config.toml
n_layer = 8
d_model = 1024
n_kv_head = 8
d_mlp = 4096
activation = "tanh_gelu"
norm_place = "pre"
bias = "all"
init_std_o = 0.00667
lr_mult_o = 0.657
lr_mult_down = 2.0
batch_tokens = 262144
seq_len = 1024
train_tokens = 939500000
Each number is 500 + 25 x the weight over its row's rms, rounded and kept within 0 to 999. Layers, rows and columns count from 0. Numbers have three digits each. The size before them is the row's rms in percent of the matrix's.

# layer 2 attention value, 1024x1024, rms 0.0464, rows 401-455, columns 512-639
104:476505526470499534507483537513518467480531499495490483515471493469479456515483460483511496552480524460516474529503506472479526477510510544511516493486515479509506557525499483508527487506527488481483500500554506509471502519521517507490482511484521531483543525524488519523494496483528528519518509505521527515529497527538472454548537517475502500500529533456509528496474518459503492538515
099:482478495529542493536528484465479485519505521495454478499493507493494499489519501522458493534525534507517546456454501463524458505503511487509500491507463500490519508502515507498501477487488504488471523496491513484457476529500501549525505496499500469519507537463488448505468475535519460520468519514507488519547515510497457490513473514490478526508526424508531495503510509476483541497504
108:518494506474518544478539506509476500458481510455544471511543488515522507502512515487522493528486479502495473485482515526517542520510487458459518505492497485513515516475523516492483497525505519493480470451495501548441500492479405486441540488485496461520473509482496480501503513522530521504435478490505447481500468514439525518488558453524550527525458516500502480518502498492515504495468
101:528520476561526501562503468505482510492512552476518480480524478484514489527482464518483513487515529493522531494504523495500493548519506512468485522506479533502523506528476516483500500437495466467558563540503461497465516467532537535525466514496473490497539500492523482515490528546492515446553499503519489487522475489516455482472507573491469483476494496479519553472503524482519493507473
100:513474482526482512487504495468504451492516457529504506516477477531485493521513467513517551503484495544491480469487458502488461458502486506497512524574502498522515531541496519535473478481519450518471502519499464511528516507496509468498522488521478464473520485543503488473495518496514508540463498509487498514477513517547467466501529526493500545543524502498536475503472491534540471508509
096:502484463517473509507557524536508472496513491503453482473503490525473494473505483502515540527482507479510521478453526473525504465499479464528514526500499526509501458499487461511483536459472490484510558491461509463482468521507485475496466506554472492535517488537502470483493494523468492511504478451466477539562505473502492540505488460534514540535513540471546461495460553498511457503499
105:509490512509518487514476471449473529527497516536459495489475475489523502535493480510475498497482504542527521436497541522528537493514496525532474536517518509504504461506499490524494546490499489512557499481476515485470495507533456525452510505540470522485484564520491488495478491486450506492540479485483537501474527496490483455507509446489486545486509524507446500482490470438512506513511
101:541523517524526499492487478496507471494488534499519524496490445524508504467440514504499491479523476494513487492498499527443452461431491487449519511479492486435496501480508515504504490526497499512495516492495508470480536520482509501455509509442515475489531478540479472473547495457476486557493486519535470497488460512491556479501491507429492471475470488480472468473499516511520488468504
100:503493475530468498508465517480469500509516524502440471540463500489487552521480516536562476453508527498530519493496516500477497475485518485439459504507496496531468539507460470499460515463511496514474478507491480493512525498516497496526453533480471521507536487558495508452472521469487509474520514519545514481504534515490476509494477486460424491497499519497442434472495478496507522575476
105:496515498469520496479473485526552520491471529501527502494531518529541543500489548479482489487555516478515453485471502500504487476534513481452563487516487483468498521481514501501468532472495501511442521550532514481518487495495474451546483466480532508489548461532516525461413522495464482499517511502512497498526464513521524506499502538488511501504488498512475495508530509500469552486524
102:473498486517533496504554527492526508479520531474506475454516465457460457526491477510493507462470568495478524484495486528470494518535453543494494509490521512532467499455497496481498498464503481519479503504501520543445502522522553502492482510472516510510497474510476524511527517492497455535531517465446454498540521520502519530456464488477524497482495540495526499505448509585488485515476
104:464564476465494492469478461503515525506469511509568491498518508516543506533508541478538480526490504462514504502510469521516543439478531501512513522501509522531483501489514471501510521525531515532503528494532527506468513486521489484465460519464503492528458530485507492487546511496543459502491475527494504541491513506517482466491517511510510495474502502543506497486510462525477513523496
102:495487500501487511498460462534486495507497462523469477498504528415426443472507502475507529521500503518473530484517543540511532498499492524502543482470499465528516476554503542488496517481463495503521533508506523466558524483496496511505475510532550475474521502491449504544507464492497474510492482539536487490527477470466488453540499535474475494431491491524519513507459522472493506522494
102:551460495489464500481512492492476489504523485525473510476487490510481498446504497490452473572524488494476502522517455520500505518492493495533472465556495492502474487507508540450476497453495506493510497522489485492517509477536491485494446521516478518552530520490520457480519466520512514508527518474492523522496552495504494483483529428451546495502498494527520514430454511459521484498497
099:493472518517489481496469502528457507504472517511488456515474521492536493550496535521512466521478511489498487475518537539489501466499483520520496481452528452529538494561464467496522533468544507505500476517517507529508479507533480510530561489541492482480497465498506528492476494487510517483488478486478566539464492476552475496515497542510533499556485490536537474481479509465557515487485
105:468488506493518486520495548478494509495536488512459486540473509504502525521458493510508488520531464496467504510502505493501488493481473505494508518469506515522495483474540497477502515485453441465501514514516503493506544499510533488516513468523494474481419517471518481504476438492511537512530496480535504491499529469493501468546486503463518473495451476521507540509477485512533473494520
103:490463454548495504477541514503519482475466472536557492497483451507503500481487472501519482512475530503549522531520506542491491473499517519526519480480517469491499531482537530460510545529503500476538531496473473507502488499489514498512505518499498556490482495560502488504534479523482494493478485449449489500500543525477506539502488504493462488487529503507494537484481509526521468503541
104:496500494524524528481553499534490463480484517476571475532531525515513520508524502481493479484540467502470499480470505500490485521499491498574489481492455520471480533511495460490512493485487464527487511513473481515524463485488479490480506483495459496463514505517551479481487478543514474482467509497501506495525514479497510477499518502507505501511499507527481532507474485518576512496478
101:503488498472478516517516522475442477514461528504463479475526484536498505519480485528445505524476547506494524513469518469500455476486470468468458462524509501529469489433495462487536500508493511512480509534505473485513469516506516487525534510498493463515541506476486505512531486501495506539483550526451529569443465526498457558521471476482463510520489465519538517475475519512516523502456
107:476461501538469496491503512500537481552510526524475503538482497515537493486480469498495504459512505478534485487510511496537494557492462490476501532487516517458506478516464485463473516458474436497477562482521492505496488540494518492462477519523499477477491522538514486492482554465461488532501522504494487526505457509534455511527525490418507472522471506474526469501487486424526480485477
106:465479490481511511492511533495489476508507481463517515484526491535522522454491492506520532488476520475538535503471492501489478503533492525507502492479452442531512510518530484512476525511504486494505504452508521502488505507483518483521509485487505463489521522445502523451477507482490520500535516515494503515527479506528513481464485488495499470502548479497474489489539523456536506463482
105:521538480498493448505504508477487493459549504495510491518460494521539477505509481478478526491543479481472487495492482516499517484508539522540491530499530475462516554490491465469497531481529507521486534534526486521536470500505516495461515557506490490523472495505506513490538532496491508467493457453471470520493493482487527503521491500512513492472499527470462495499510490453507470451491
102:505528472509546478534512498503476489480510488520502486471479487519480480477527510548486513509489479526556467509543446519462469505529537520493460488478461514496558521496479516499531500529510502491525493458477526508530496512455522495535509508493502474504486520493554475497527529467525548469484520476475515485529516464465538496522466447521434533525431509538509513484567516538492525486498
097:476463535526502491497504511510474511506469493494498479542498485529483475528455500504489524519476492513494499531473506556497481480481479539508488520483500556465495571483455499495487540475498487472554513493465523541512500517488481469509534506479518481456484528508499516468522483504481504450510501470505507499522529469457510486518477490519442484489498530506504513484504539484553470509514
105:511508527543529531487498498506509472478515510500471490506488484574478518498462456475497470517468552495551506545448505498477501499523498542496523496528484500463465518568494499484487512544487481548478510433542480464487478495524516494500569450465494500498507517487449498500524456527491530523451523481546523509473512481446542530479521555460471508459513465517504514483538473497517506508511
103:508455458510508514488510513522503494474497506475512480489458448479505490465484444511525479522508496505530513450518476525439516493467510538495511516537496509525490519504525475454515515475561571513527500487494506495509454518490525507463459502476476480500489469509485493484503530452513486499468481505493485528529528501503477523469470513515573483496489458553482458466475510517531498511508
107:467492473525474467482494480539474511476534500499453501495486500493497478497460522461468505507481475496494524490522463518482485494494502523485473505523518525520479500454485478527450498490503462492520528468465572466516525488516485508503474463504505514516472504527526496499501481525476490484509495535510525501457495489453478482467499486472478513501489532479491520461466482518519528513473
102:492520492546531485492520504506494541506466511553487504526486473469494505503503515496487503539511485524497502508495487499486537525509502518497472526519505561494513507477489546505515501535477517490506501436493515508500501533519541488521508494515514532495468486481523477528478498526491504475532472513479506489440522466496459516531493492566567540522431555523533548491513507493493461530478
099:507492456508533531467487510533458502547501508448490521541547468518510514457482514534496520479493489485457495545470474521511476487475488504512496542508505555492491514533510496510448503491477454522483544514534494495535500503471436555496526542459513520512523524495526501511477454480526490496493509484469485509528525501511468523498469464501532490479541501507499472464484529465506490510484
102:496553520526533537520507463491515516482466520530499436479469502500507517510493548477474468550466503495510489508480479431486516467533485494543513519498479497475467555500460494505521506528559482503476487472467495494511487506488517516458487515512484509536496486493525487480526498496467488510512515493546527521452480521491519483463526515471513493492501506526555510480519471492458505477495
100:508503496507481496510484494508480510501438515503489531483508455488481474497516494515448478480518520519520520496504523497542522484495487510489493508460529523525504500498447494508489520514506516506485410531514505528483520501533488537549511515475497490521471524509528492518494494442526533495504495540498462512501442504495497465487517483486493517483470532512523492487502536505527500536461
104:526495503518531479508457486517537497501536536464452489505499518474525483498505483502544541495445460509518447494495494469486477486483511508446453502530488504508551505461537486512480565471527484522524493534483487507466499459520521492505501469505469469498512507528490518462470510502493504467515485499518499474484529509478463535517528503540517525480522476463502521495508496482489484522492
107:469498499500500524511505490489522478489497508524552513536550506482530475514500509535475509492494514495479503484554523532504542502508475487522485502505535510487511490485523515485469484480524498536515546463497507493474497502503490479473514495552507472527465478455469495521482516489481514491482547447475495471472524482525465499498499480517498481478469463514520476449536505484486512523456
101:499486511498504529522520465449522497522499508517479531488510492557505533535538545485456499504458501480471518465505537493499456524498531479497478520495502494515561503431458521498524498512548483453493471485512503560507464473491487480539474518460507475533509518495532519523496557505508490503514522507466493487475507465486474506478512483493523481517530525509523521504509511483488519476510
099:515500512500494506539502506533514419483476515483480534493496525477498459556494476491484535480503490540469482514520508517515533499495529507465474522465501459516502507527483467515485486522489470491516515507510501486520510448513499488493488481500482482468520466490480468494468529499486504541533514492536516497517504504484491484477508494493503514511489500471485498488526486504502500492498
103:508529485506513505487488481495522513517458523451448509474464481505499484501488522553476441536561510465504492514542485478503499524508473520474504510482517512521508479470507483490494540468505450493510521583501481470475467505499495527518525545509523493538513505525518519479515498483566503500476515520523494497527459501472506525514515514525505512509514502502471470512532463519513469486506
103:520477531461511503504537487483469519510468541458552499518506496509486505483471551470515548529511504533491502489504529492447511483529484486492485509502503461528462488507494496520522511471535520531486485493520513510530502520478514510483469468540509514508529469488492468511526498469527484473524540557517467506497516494462508525503533504503540524520544485478494441469477523495443497508486
106:488484518447457529509497514537476498535453499543454514505494446505482507504479474514472507534515520484507519502503514475491477475505495482489514490485466490478520473493476499495483492473526488537485514517471495526481467514489527473492490485510464521475488513495530470498455539505538487519514520507511495520500494514500540495488483535485499532508502555503518498530497472509538480505513
108:495491522499472476539495492523498523560506491482494545463531479508529486503473539550505514486507499490500505476466494463514484512498465501489504506460443493476504504499467474542539535534521505487514490475481491445522461515487490501510514509506481504494477491469478478483516509527510499469559522505488474539480505476507517483463505491527486521452479463498543482511513520467510531503500
096:511450491483516467522524514525488476477498502503562466494442502437534489480482490443522505519507483515541472513531540499536519522452530504501473478452508465493473541517505496478513487486499462556571522486489472518490466482483491484476511496491520492475504496482542496563545503463501485475466512509462496468505500486490482462486476459506529539487486515513495517517486552554520463494516
100:461484555524481525501528519489511494515481469490532531501548518494492496517482483529487531539515509483500504510430506497454528523506481468510520493485518526526544559447487523487498516545517479518520542500510492489475476494507469497537489518506456494491513466505483508550518478529523509517498497516455524525492525484526487504534501433518486493473484493531521469535458500521488497466514
101:508465518505497513477508530507496535479498457497481441488552482504501528469496497487531463503515513493508458517512466509514513470468550509506477501524500491489479526496502495484475493542527531484492487491494521508479513507491548478542448442454500502489479505503484491507462464462488513526471522519500487469513467541499498504512482558462489484522550472483518509497492508521522485499484
101:511521501549505522509501509500487508503500486538557498528488502530490495496504465505451509517544511495472523502500481525487494503499500517524520522513466526493480523535516458474529518542522477557487492503487473509552526508513499480505531495492503499499522486496454514467484488506479552491456554448505480486496491491503500486454515500511470508507463457491518520490491492536491504481462
103:485484496488468537448528530483461489489499470497493489489484550525510485520514525528485505504484527468473497512427512502488520461505488531464529502487511472470520493496467521473483534546505513516478509523500554494501512512503502462491500505495501499501511459546441449485527528532540497498500508509486526520544478494480495487511484504472510490469494506509476488510507513469474515499518
100:512492459486477496504487535516488485501535510468492494547479522505507529516509526467560534508488478497532502463552489502472497509518530495490470528521489488517492491514497507483541487492509485478536504467519531483501511478510504504518460484498508517466537505488510521471471494539472566465544485507516478490450478504539510496538510470508514543500535529504481481483497474495514520493513
106:513558486457502544505552528472518491473517500531452504529563490443538474500557458479545517486505499475456495420468463490510546502484514529514509536499501485472495524520492522518532421547488531530512514510504486498517503547531537473488533432515498510502469476519505498475500519524537432463508512506509493483496488503488549522511486466525530514507467515498553493537518486536517465487497
105:526474486511483524491519491498521504506494506459511529465481475473475506543531537472487467501500446505467488461463523506523489508548518495506493533508544455477495484476494499519551531469531484498503528459480478491517499512505495480508510535484471512530530489553533486517468517512495461497532514515484492484496487517466508555520527519467544546477512506521515503507520474514528524522454
097:485543439491483469471494486560549447493493550451488487534517507499482540487501512505511477449502505490533512509473503507466536500488530493511510482520487526481494483544501507489474510524501509500512486471517531503535476459487431542501466502464508502483444522478506513472514491521486506525443516478540512472507519520498496482452475518512465462517522472524501545556515492517465521527520
106:489492489480499495562509496517480478458537524528471462470469470532506510512500495489460531514518462512513535524491485501478517488485510507518494503516530483475484517529512488528458496519474489462479507544531495512484519518506484511511499544470448530507535508462475498498518515483489572507501502510504488527512482497524543512487508511476526513503505508486466479506487481512491512509545
101:508521480467445481539503466538506487537464502470524518493505542505544525539472496494530516506471502522480521523490519480501476533513538518479479490494467533568489479531484452467502511477516513531507482499506476507440497505521502487522490518466496532511489487470485476523499490502509478521498477510528480524514487514531437461497521513488444532516483512560463525517536463515473461543515
104:529470492558485469452481477486459459494510544513473468483511545514508473459492486468502510501514525466533505476496512511520510498521493477479478499496497557496504487528514522463495526451489451477517521497500500479519471455519517524498474472481500511506502489518524500500485453510474518508530544482552489518493524505484518490496498474505524497480493487511502529482490517488523507505486
100:555482514517475513542486487524473495467509470527461519509501463493532487520555579512550510523519484497510507497469486498485483464473510510554445478519505551470488530484486532496495534481498480524498496441527530461523517427489476495490483488482499496532462514535500461491492481507462517533507524501467481473484501497497515524496508494538506481501530514493501515497533524483496519452514
108:521484516474527506523475506499523539484480502486526507498507510490542484500551479536497543490513521555462497527501463501470515518524467497491462482500498487519471482552450487510480503467463515471463520535526479505523492501524502503526487519502480478481523503512473521479481509495482485449452520509476549478484498515506515502549490499489520527485478498547509478493495498501473471539488
103:530536473506438500478507510536483545483481537488541466488498515498530539492511467484515461463511531517492491481463472515471474439567563521520519498496500507484492549528471527494522483498524493490488430449479526532497535504503467471535495498473532487509529458494518487523481451501510541522509509501528535497509507505463506511499504504505442479499460527522475483543507473522517534521490
103:501512487469513512498502504495547580514480469504468518503491519491491518480515484560522483515523536508463486520512506523515531515515504539498510502491508455491513489481465506537508488494498501460532462503508542507510462547519473500497515472485473527510501500523478493502501470482545491512529518533519510508477493439514485517521456480553527508523492479538538509524505535515479460536483
# layer 2 attention output (transposed), 1024x1024, rms 0.0262, rows 401-454, columns 512-639
103:523516495484545505506515535495497500521446487518534485503513522489482513480478522493550482481485495518482508512488476518506458530516493555504502524519484527530534496496533497476461511497471478560466505507490513477452561503447553533526477534523510470482485485493477525430501492475499465490499498510476504486502491489500517474490484552553505465500507494485499523540509507531526480492484
100:526542449484498473503494511496488519465482476500523509545519517500501459542474515494471474531514552468520503510549486460493486482530487508486501544538476466446477521519515533520503503513485481515507506523538517486501501483463501498527509482472502493524484441530522494497497476514536534489519482526512489532486541473565482505488498460515521515490470510498479476499486499474506473482532
106:453463491518483541495504522479490486517484474512492525495459515480466496506450508511520479537500521524488507517494539494458478488510478504546503503482501520489478453476482508497516511504471496472503533485504483462508523523515513502509547536470480507487548487461469533525468504545469517512478517474489510459528506509517490477518450499514469534505523518509501503497514470525474506488474
099:501483495505497485513496488471504506505479517533534506487453493538493480481518505555492500523496494495492468476481527490537527531508474524508521497513499480499491547516501483500465499466460501509501486526519542498531542532497504459485491476523495525501447529494457529488460471433508544498500442541489541478467493512536463534518521479437482497525508508537525483485503511520458480552531
101:534512513455502527446522566506455524512485540495488522508528468484501484491471549554545500454502549496482549517493510482504517447489527488526490488509483452509466520509471490499509515487511501520534542506524464510457506464456522482505526498503488485484507484512499496489504529548524520495499547496505508474479497481515493527486460484454469485468472477554479529499483512473499535452470
095:524497493527485469454467491479470524553513460520480453475478514474535541467455531549491474509493499471497475482548515523510497451532500494510513512500489448477494473534465535495500460540503496512477445503514528506563474490520473517520534500517516487542517506478527498511481480486455513529507476492494524522496534506470507526477526493476486498491464496497438561501431518475543534541463
105:483487517510508465504480497515493550489496512538499486520499497496490465523500501500464514525494493478500513531487477484525512513473531465523517495478485471496472496526497496513489518504528522513489491473493520536512536513504482435551516492476486483513461478489466469531485499495487502550497467515542525519539467479481462521445518457537463513488484488508502527507497501523495504505496
100:454516498496509519534479504539485496499485525478434510475520460522565485488518479494518510533530511495496479465487535472510505477484512519568505548489527476522494524467521484495507517506496504519541492528490494532536486488455505490525510497482481471482497520508504503565505505515521507464502515446499530452469477516519481516478490528518495478549475486566449500458476499498503516553508
097:525500505503477462458481504502534516540486516533512488479521493498484490483517538482453510536477538494466500473510493529541466525562517505511509553515504478541485503501555526496506493517490512507501524496478484524519474462506496532505511517490507531487508481484491478524517502486507516509511498478457542468484467522437536477468524472470442496504574488504492505471542498451537464474499
105:499480539496540482506500561497516478496503498503490522492461509490502547530520487501495489497526505511545450514530465538477524492496474512516496517517488482492542526479560476503503436495495511494522552485507500515494474489508495525505486494523494515500484521489572530540526527504481501484532515498474433463465503515507485522493481495526499483593507485485516500511476482481466486529519
100:508496454478524510515498490494479504502493491523512508517528456524493487538504483478521462518474495497501546484496491508561531505509499527495521532517514465549471512512501505491524512503510523457489442527465506517507487510506516520537504505557492491493468477527506464505537532516452499528404512508472519498514531493457503516487497541538485486490490484519489525471474497446504478452546
103:524485480519497508503497480490491501509483487499471517473495482485530525502490479532557509512463503499503474499505518520514505503510510482453498526489496497558517467504466512525467446508459489512465465527519511555496519500486525509478508499474451503542496511512538524569489519522517544435476534482470494456492518519469531506503517500479480482530477524510510483502504528482452530478515
099:529527558554520518539508496473512511504469471495508502455524472539479489476518520512468476497535508494522508551467458462487485480516516494507500503482480473520531503517479460472501495495502509520467485489495526515475509470481465487485507473512502498484529487487520505449534493500477471506523501506523548542503485529502520504552498490480494500525530481499517515538492471503480541532477
098:557518485512515485547517504523500490493467519507518434529515517522474478534501466517467483488487472473515528465532504496465504484492517468499506516502505508494514487502447462475505492474497486513517485504568516499460513491467479508532512506497520450471504500476445458524527509524457503472477471509489549498489483509472477491524481512510503515507499503486472544483506496487506523530534
099:541484478517518451500510539481533476516514506525537517478519487521531490503516494504518465489483494504484526532522488534545482512482477459478475514502504507526489495451470461543538471458478520534509481547475493520527539537525478508507476481522515514519499513509514498489504496509533500533479502470476469512486514532434482493495484457518489485460506519484472534498475534543472456537472
100:492500505500485487489482495511504503512478523548495569473493546494470474459494502456473509470506433531503499460492493496521492504466508516502497488510513486476493482498491502517461503542524533512483496464495467511541500463467468473492476498512482498482465497503508505541499468512453471497490512496556454495453537510499465522513490494501485546516506484502502503528528519445506519503476
102:522480547523444490494515520516548515479444536474468516498520522501513536558516562493538471483501531491499514476501452516527524521519518544492492540519485500501509513559516510460440498520498466478516539480474551472484536463505500452498479504492479492500491488480524502499509501453535492498505519507482505514505487475479450510479483507485459500469534503499467511570528487499492495527540
102:545501501497509476499514519512538489506501481510423515460513499483506488541535499521465515485536465483524516515502528466528519545549489497486457465510540504487493503493475502528538508527552477529487490479553534524510509501484515522444468491462499456529531489469488537465543500497513540466468491515489547533454529495480493532531477505477497486496455479514521495530491528508505483448502
100:456488501534510497523505509524521496531512480512505482505506463490490468516484508456546534493505446481556474541490494524505477500474461487469469533530525507535502473561511507485464534490500515463491487490501486488506511497517559486530480506505482495466483467508515479509477523520511497458470496505502503499509500469522502491451531487514492509517557469452505503502478545503480535499464
100:482500480488518540520508461519496514506442491520467541487520528483554480514480522518504517536492499523490472498522508477472469524495473536490473460492516506476537465500564505535459497485511490472501512512504513456500464526502514477478529490545482520497507494528495511503480472500480507490513490513454498446500514511514489507467489467531492545514503485505461467533501517522516494521514
103:443479499505473469483494511530526517469532484499481503478490516502476496483508510476504485482491492474525482448504521518511492481493522478495481530538516509510473531461470462548481491496541480490519507536519519526477506482460505496522482511500503497490463478531497484483513496494508472532483498493513482489520498507529491489521501495494503514486511498448490490483561508477505480510516
104:527520542495520484514462495506502477474509477488525495474499485512526469510477544484543518460501494533500464509515485496491506495523485502457516515505516514491481452471486496559499509536498520515456492486514453463500482569470526467505477417476494478539511501502536505545473532497499463464537542507551507480514511454510471517482493503489516443497518499507503491525488505484457493483482
100:502508500516501505529511480482482528498503534512478507526518538506509510504507563535497454513461541497493541514475513493516550435481467540459501525524518502539501523519507532507517544517521496530487516491524474512509450517510500511493517548463463485494506534501501493475486432490451471496512516519469506516522485502494488502463530501474502517481543479512530526461520485452463461462492
096:481522521496459491465482464481519518471510524502531492509475451511522522444539529537519497479495492479515500528521502539473503502529503502475469500464464547532477520486525516508541543522486474504484489474513457505502509470539549484498489570528529444472492495489504501488518476465517502521521501503498471495503471503479506529477495510491493531500513461496518536517464505457503493486524
102:547469515508502550489524518487462515500489470472508537546502504505541492507519519510503435515497473501494462510531476534464467487510479491501494513511532483489545470410480428510481481443537467501497527470472494507510532546462464483513473513474498495539541536478474545496449543461535490503557514511540520466489470528510488511506474519509480514570454498516539514514475491482541507515465
100:491519465464461481520510475491494511497457494475481505487501446506535511548477506496502526503518477512546469561490512468543466474532475529531518474454517504483525481506493497525542478510496530500478542540543483518462480499490525540479498515482529520461540455508501462511538538541483487485480555562493541483473497561498533512467525514517498573500534495487560469513490537503478493493479
101:479498472494535526504516505499489452503500469532483509504492479497459530481482501522466515515463498481489527512465525508520463494521499501491512520516498510495497504517509548482487492515506489542530480507522537491544481490497503509516495517528502487501525473469511495494502489456513502507496509513505444499512461544479500525524488499468513477544505495495551531472496534478492487496480
100:570529501482503487464509519461509473470481494473488452525514536520519503518480541507478495469493509505474514491487494439500502462465551519505513471554468506520505505498501507500483490495520514538500488469499474499479528516481560509507495504473526476485483486494500499490455499495472424477493463505539535527515490471532499522549484491495524550459481494465525516490493520509497474508526
101:503483546489501532503473505457484550490478510520482545513487489499512463505545506499539502485481494450503460476527499523522529484515471476503508532495502457522525515466514499530462475506505494539513507518527426520548517494477472492529507476466508496504560492504447529528456488524501481485501487474523518492498498505490486539471519531476516491482470521483505535484497543510514492489505
101:482499508493545574518459535489471513469537433509521506520516481488505480547546474484478486463485476539494480534494515522509512499518500513480504470503522523484531480528506468524467505552472513494523493485518485506452546501492526527497429466502507472532487493508502527530447522508516467496487513454513472433512473475495501481496441491455492496458517472497485500480471501506517519478482
103:481486528496513515502468526473519485523509518475471505515497499527524491447504460440554532529475514511485497527493521460467516479493519485476482564480496495510525559499547503482490523511479488481517539540476525492498508526509507484535480513500557501504527489508538497480505507469482512486510514494477498472521491482529491465476511503511512487488516496460507526548486509501527450496447
102:521528520508423528497513502511485501515452489514510497512460471517485487519521505508517499469549504506489550464478505533505503547504516501513509459465540525495474509509511477502581538476512478454503517459516554491470489539512491516497484509493507483470502499506454494550511534463510486533483517501481483511512491534538506544488534490470498489539509526499470517497489469537507504474489
104:504494497482526494506463505493506464477506512529540499448451500515506536516485492488492521446485442496465461471472538464506507475494519488522496516518530487518459483502478528479548491513506492518484473501502489484556498489490484511515541508486453499533529476476475532499449520498505539513519495488506500555510503526492543508492504477502494522457516517509521476510509491509481491485497
097:505501520490512446490512532512498500515527465511522467531482487483515502496473490474540446461515518538529498564465513504515485467472487532490498515484567500539483522502506485493473485526486541516465502490476454478538504472496492506437490481499516507509464519501491487515470482466462474528496469482479509540495494522509514506497482484501491465490482465503473477458453510531509437475516
096:523464494470508500450496489520451518501543503470487507477528443531504500505499487491533473508524525480532503456471483538487471520528484507474536493503470480488490510542514517501530500526546511500505472467487496488501495507513492509472513475487519513562518500463523476467430469460462473508459500498446485510497519487452503483498467508521518508509548525519514469488521495473524495487497
099:494491477466485537521530463474492525512465502508500473484510493499546516521504549513491489555503499512510526485461509491551532498514448504498493533516462508463510469466532522446512499457501526489489474500548507496504516530475491517488484493516529503468533510525495549526471496465526510466477509494422489523472512492503520506516570487473513508491482501492516523500496493523491537464496
101:515503512478511526479465518513522503483475498527470507534474501462493475495518490538508496532467522450509511506479470512560486483504523463528496531535500519518516496521532452498484520510468492486527482484485483490524505501491539517523507445538531517454516491504440500467469478503428487505503520515506497498480479478506513490474473473505516532465572503508493499525468516494504471515487
104:490524498491520478460521467514503502502504505514493506479509502495504507530485505505488491505514500477473501496520507500484541461473476519498492455535514489467518494495471478483476497501554501499465488501501476473509554528481528525495469503492509505480507531516507468505530451505503544467502508544476489501451507504477472502472466511522520472538458503504510531508524525490506501501546
102:514509509499455507491509509507498486538521478479495490506440530503487529473490480564514497503453495500529557480516471488503521491495516469462487512516524478531500480516484501526463508484525492489456514505522425497523504498516481515527498536473490511514505462547482502479468475535552503505506486496509448519447509496529549473500463502569499518482519487526485506519525496447493463550499
100:551532499528495540489508525516523483473492496499423518480515482525503481499500499546536491454493505478490498464451499511475492502511484503478472544437543485472485477548473494522482499524484541499424495532482492501494501534471504488489482467519469518513490544584475472476503493503515459479505494483520485457469503477524496511490457511485484457478495462449500512489465469519484497490464
099:500492508517502499523485528511463509457529537489487496476494495516491514491511487493512547457476550508493484475499507509537598503472517551540500503508511500524527470510492510530489475487491504515476475537497490487497490476479525544484482519532507466550494513466458516474474502505486512520498481497555507537508512502497425438493492505484469519530488498460467551519525456509516530504504
098:443480502457504489459543495522491524517518496479461542495514495527501502505463502459468504453497485511503498513475469541497455482518503444504488497478511495505553496482508485511466542473486491516506522492511489516489536494531499496482463526533470503482494516581536509523523519513463503543475505504547476516505494525519495479511544484517508468507540474524509485460473556496471536475500
099:483508483432495476437477534516532515481526502515499475487525497515528498500527513571504468464496487494530500469494495454513489484471507495516494534517511523500465467505468455473500502482540424517522494547490440511475541509511518503540542499505508490530513474513500534498482515509525513455510517493518497461504509506514536521500478479486444496472503505517506480570506501503469513480469
101:512500520525482522528479449524506519440461534535499537513506476525477483515505495491522477466570496500473506457509504527473492513536475486486486501488524456473495479486528494504530467508534536516500513488483510515539532481484467492502468498498504458443524515526562519507481476466531512461500508496544517499526538480510498539498472529500527508512518473501473513414499494491455476513528
100:457496506507531515508470503504496511516495496501498513475499489501492500474471477457452540517518520488485531523472507520498437450526553490533518508484472506476531518519500466483472513471502542491502460449483505516521523546475451487487537454489487465517464509513468511527536497485518465519462535482492496524508520516499473499502522507522555487488500513518536524486534511527521512509508
105:502478520477469497480508444531492515459520494493468520502495514509472507515494517460504466515478486510504469466494501481539514510525458497483511508489496460487474484489528501513506508485495494516526506491499487494542529484533485483479496477521526492546500506496503561542525525531533552452464531544520531518533470519475537514504496451482531492497454460469499466513486516519507504508512
103:552512486501513448475504486500490507473502506512532515497517497488550554499484558515533467457533481533502468484496484507524529522505467467478498481509516491502495474478511495502451473503512502522483525463460492452493495449465527539511543505496475523505481520502518486548514491492514537527551485501540444490467480505557519500469476482516476484501491541493552532496430517521503533498479
093:474517500530507506475508569507517508490461465502536513466514486529478526466507514486505497539528529491489498487481509502490464523517499480535516534508497513465494488483496484509506487529490452514466497497514540454473460517507496502493507531492457515524588525500491533522509457515502484519506490481451474507458438515502504490548495473510508522508524484486489455506528563462485523520473
102:515541484525545499494494498480471508506522500543481480478483462491481488492484504494489504516489474491548477494504506478531495541469527530524528516476479533496510484508506457474496501453533545527434500435496512493521463513526461493475506489470486520558503530512446531516520479478495475448498485477469522490505487483438535521527493518508478479512495500481556495490512535537550481500496
101:523537501507528480476468488507502490519520522467484506538474475502546496487473472508475500520490454489515529544518471460539541487481498477507476495478504484468509510526460496522540520539497518514511453463503494491519464531502519499457522501537490485485505486466491482507452513514493551510489496506454548499497512519518501494488546513508518498511492547474502514536491478479514533473529
101:514489526513525526514467469491525526497493476519524518494496484503427543443503482505469509501470447512508504524523505488526449516525525485524495498500472500516523507513457488486506433484507528486507486502500573526522466471457497499498490558499472484473510503467503517471548529469478523478445498553516517512486481517517502528493546513495477464527489523495468561477503481489509524553503
097:510503515482532489526493503516483525510531467484531494487493460509543534477533460508485485475493500477447500445549495534497529543489474510496473531482475484506501518468500463513462509441483514516540556521504479476474462498476504484444523548427515478527533510488512503481494512472515518498497463519527506532524512496511525542498490488476552502524496458508532474449498499531563529553502
099:518480476504498451468514508510512492498471475482499499517513470506530450508545522501480496533497446505470498472484505481485500525513539512479518512517537494480455472512503505466515486485552538513513502521520488475503535485546553499491507556497477521479537499501474519479547544490511539466503515517500513500517482453469520504505514513468512485469461500496462508481487505454570539458466
102:455476524499516514460511519474476532478502483526502510490523503505526529471482534501511546500509544497537487521540516496526526504520510514562524470497483538529535519493494485497511482499495513521484482481514481489513467518515476521537481487512507511491497479469512525501507465492543518483507477492471455519474480479516533442519466473501510476497454510499466516443528509479563464501533